config = dict(
    n_kv_head=5,
    attn_scale=0.125,
    tie_embeddings=False,
    init_std_up=0.0334,
    decay_shape='linear',
    dataset='wikipedia_en',
)
Each number is 128 + 24 x the weight over its row's rms, rounded and kept within 0 to 255. Layers, rows and columns count from 0. The size above them is the row's rms in percent of the matrix's.

# layer 6 MLP down (transposed), 768x320, rms 0.0512, rows 138-144, columns 128-191
size [ 99 101 113  98  97  97 105]
[[164 123 103 143 140 134 124 104 103 129 118 128 129 112  93 171 138 170 151 111 144 110 148 109 110 116 121 122 128 130 108 141 148 185  98 140 144  84 128 136 119  93 159 148 156 103 116 123 134 167 135 132 134 147 119 137 144  78 131 137  82 157 128 132]
 [ 84 126 111  88 170 151 148 166  99 137 131 119 160 135 165 135 126 151 137 124 125 130 121 151 104 129 153 148 154 186 129 102 123 113 145  81 119 128 163 119 159 172 150 128 122 110 131 153  97 169 150 139 133 136 127 126 145 145 106 124 164 151 133 115]
 [126 137 110 156 149 152 154 126 167 130 114  85 166 129 129 108 100 175 128 108 120 104 158 176 105 151 136  90 140 129 126 115 152  87 144 127 129  68  93 205 144 135 141 162 129 126 139 132  77 121 150 124 130 106 139 137 105 141 116 165  78 126 137  99]
 [137 134 106 165 118  91 127 103 148 108 146 107 131 131 109 122 158 166 117 125 127 157 138 128 160 125 130 132 135 149 142 109 140 108 120 145 126 152 104 170  85 105 120 103 122 147 136 105 160 132 121 149 159 142 138  85 131 132 107 171 124 107 130 136]
 [101 118 117 101  86 100 141 126 123 168 109 114 104 143 160 109 129 126 157  90 122 122  79 143 123 139 145 142 124 156 148 172 133 149 117 125 109 134 150 115 120 134 193 151 110 131  98 142 122 129  86  79 129  82 148 132 182 117 124 144 125 132 107 154]
 [114 120 169 134 160 146 126 156 126 108 114 124 164 122 148 106 111 151 147 132 120  98 167 132 106 157 118 113  91 116 149 112 127  80 120 102 137 143 103 115  96 130  93 109 129 113 153 124 130  91 139  74 124 151 106 136  93 151 150 106 147 102 133 130]
 [145 132 141 111 163 138 168 149 139 118 108 175 134  98 146 106 114 110  97 118 102 136 149  96 115 125 111 106 125 207 139 101  84 104 135 135 128  87 143 165  98 151 122 207 121 101 147 167  62  90  91 123 115 128 109 126 105 127 148 108 124 123 139  94]]
# layer 6 MLP gate, 768x320, rms 0.0605, rows 139-145, columns 128-191
size [ 99 116  95 100 100  98  98]
[[126 113 133 144  95 128 149 158  89 134 124 131  95  97 114 120 139 157  88 121  98  63 130 169 128  94 155 142 133 136 130 115 138 111 134 103 106 160 105 176 151  94 149 114  72  96 112 139 122  96 127 129 133 165 104 154 147  83 138 136 111 141 162  81]
 [165 177 135 135 130 115 140 131 150 133 127 144 131 138 138 154 129 166 152 146 112 142 153 146 143 103 142  94 118 108 101  99 142 128 149 131 106 120 120 149 147 127 167 131 149 153 125 138 121 106 146 157 114 110 159 104 130 133 156 145 107 160 129 115]
 [ 90 137 146 150  92 162 123 139 134 202 116 153  89 133 160 144 106 105 118 130 117 147 143 175 108 132 124 148 122 121  89  93 176 101 123 130 151 135 131  88 135 165 162 127 117 178 147 163  95 124 140 128 160  94 121 126 123 144 167 113 127 161  96 169]
 [120 109 114 114 136 117 131 179 107 142 128 126 161  88 129 144 145 119 120 150 127 131 140 109  95 147 125 105 126 129 121 138 115  94 133  96 129 112 114 134 157 142 166 161 121  91 120 152  87 106 149 116 138 139 130 147 119 152 176  99 143 134 176 193]
 [ 96 114 122 147  82  95 142 129 148 158  87 168 136 168 142 149 153 116 164  89 140 137 129 155  76 155  81 129 150 123 116 129 103 119 161 126 109 122  99  76 160  96 135 145 135 119  88  96 157 120 115 121 111 147 133 143 112 155 155 135 105 180 128 120]
 [ 95 128 130  93 122 127 141  95 131 130 145 129 148  90 106 156  99 130 107 102 146 129 132 140 112 135 140 148 101 124 122 123 154 120 159 116 132 117 106 157 146  99 153 117 103 142  98  92 155 130 165 147 106  93 123 100 107 147 136 147 110 117 165 109]
 [140 114 196  76 140  80 112 103 164 115 130 118 132 111 123 133 113 127  93 106 127 122 157 115 134 108 127 125 148 140 111 133 123 148 137 104 114 147 131 136 109 119 179 109 137 141 154 136 144 168 115 137  99 138 134 124 130 164 129 132 187 146 118 103]]
# layer 6 MLP up, 768x320, rms 0.0621, rows 139-145, columns 128-191
size [ 98 118  92 100  98 102 100]
[[102  84 124 101 123 121 119 110 156  89 111 122 147 108 110 120 170 148 122 116 144 114 116 124 136 121 122 160 112 129 132  98  91 113 114 110  93 152 151 123 129 140 111 157 165 136 131 105 160 143 158 138 117  99 140 122 122 114 152 142 124  91 149 130]
 [121 209  95 134 117 122 121 140 115 122 121 118 138 117 154 162 130 155  96 138 110 149 168 158 143 126 149  84 145 126 134 113 143 121  99 135 143 107 112 154 127 123 141 130 117 126 158 127 175 112 141 161 134 136 124 130 121  89 156  81 127 147 122 130]
 [148 123 128 118 117 124 119 145 140 212 111 142  94 175 160 101 102 106 130 120 118 117  93 117 119 122  83 120 105 113 135  92 129 117 110 117 161 126 153 156 127  99 162 106 112 128 133 188 181 168 135 131 125 115  92 115 140 117 125 122  95 152 127 161]
 [136 112 136 172 161 107 133 170 105 115 161 109 105 165 133 107 127 148 117 130  99 128 130 123  89 128 119 130 119  94 133  85 170 111 158  98  98 140  98 137 162 109 139 153 134 152 124 110 148  97 151 172 156 138 149 115 145 147 166 130 134 100 119 148]
 [118 105 112 111 122 113 125 141 113 156 100 120 110 131 140 195 135 109 116 121  67 110  87 168 152 118  79 161 119 140 137 117 114 121 136  88 116 160 121 110  92 131 119 122 131 147 113 154 105 145 142 132 146 133 122 127 132 103 108 155 125 153 126 154]
 [111 157  91 130 129 148 131 104  78 110 121 134 105 147 136 100 147  91  94 119 140 139 162 126 129 141 113 104 114 170 121  98 170 113 114 168 138 113 125 117 134 102 165 141 121  87 162 165  67 125 141 139 167 157 108 145  91 129 131 101  89 126  86  97]
 [156 130 176 121 119  88  73 100 181 142 132 120 142 164 104 115 120 139 172 112 133 110 152  79 131 152 130  93 159 113 132  80 102 123 136 117 113  98 124 125 136 124 148 145 122 129 124 153 148 157 116 162  93 163 155  75 128 148 136 122 161 167 130 115]]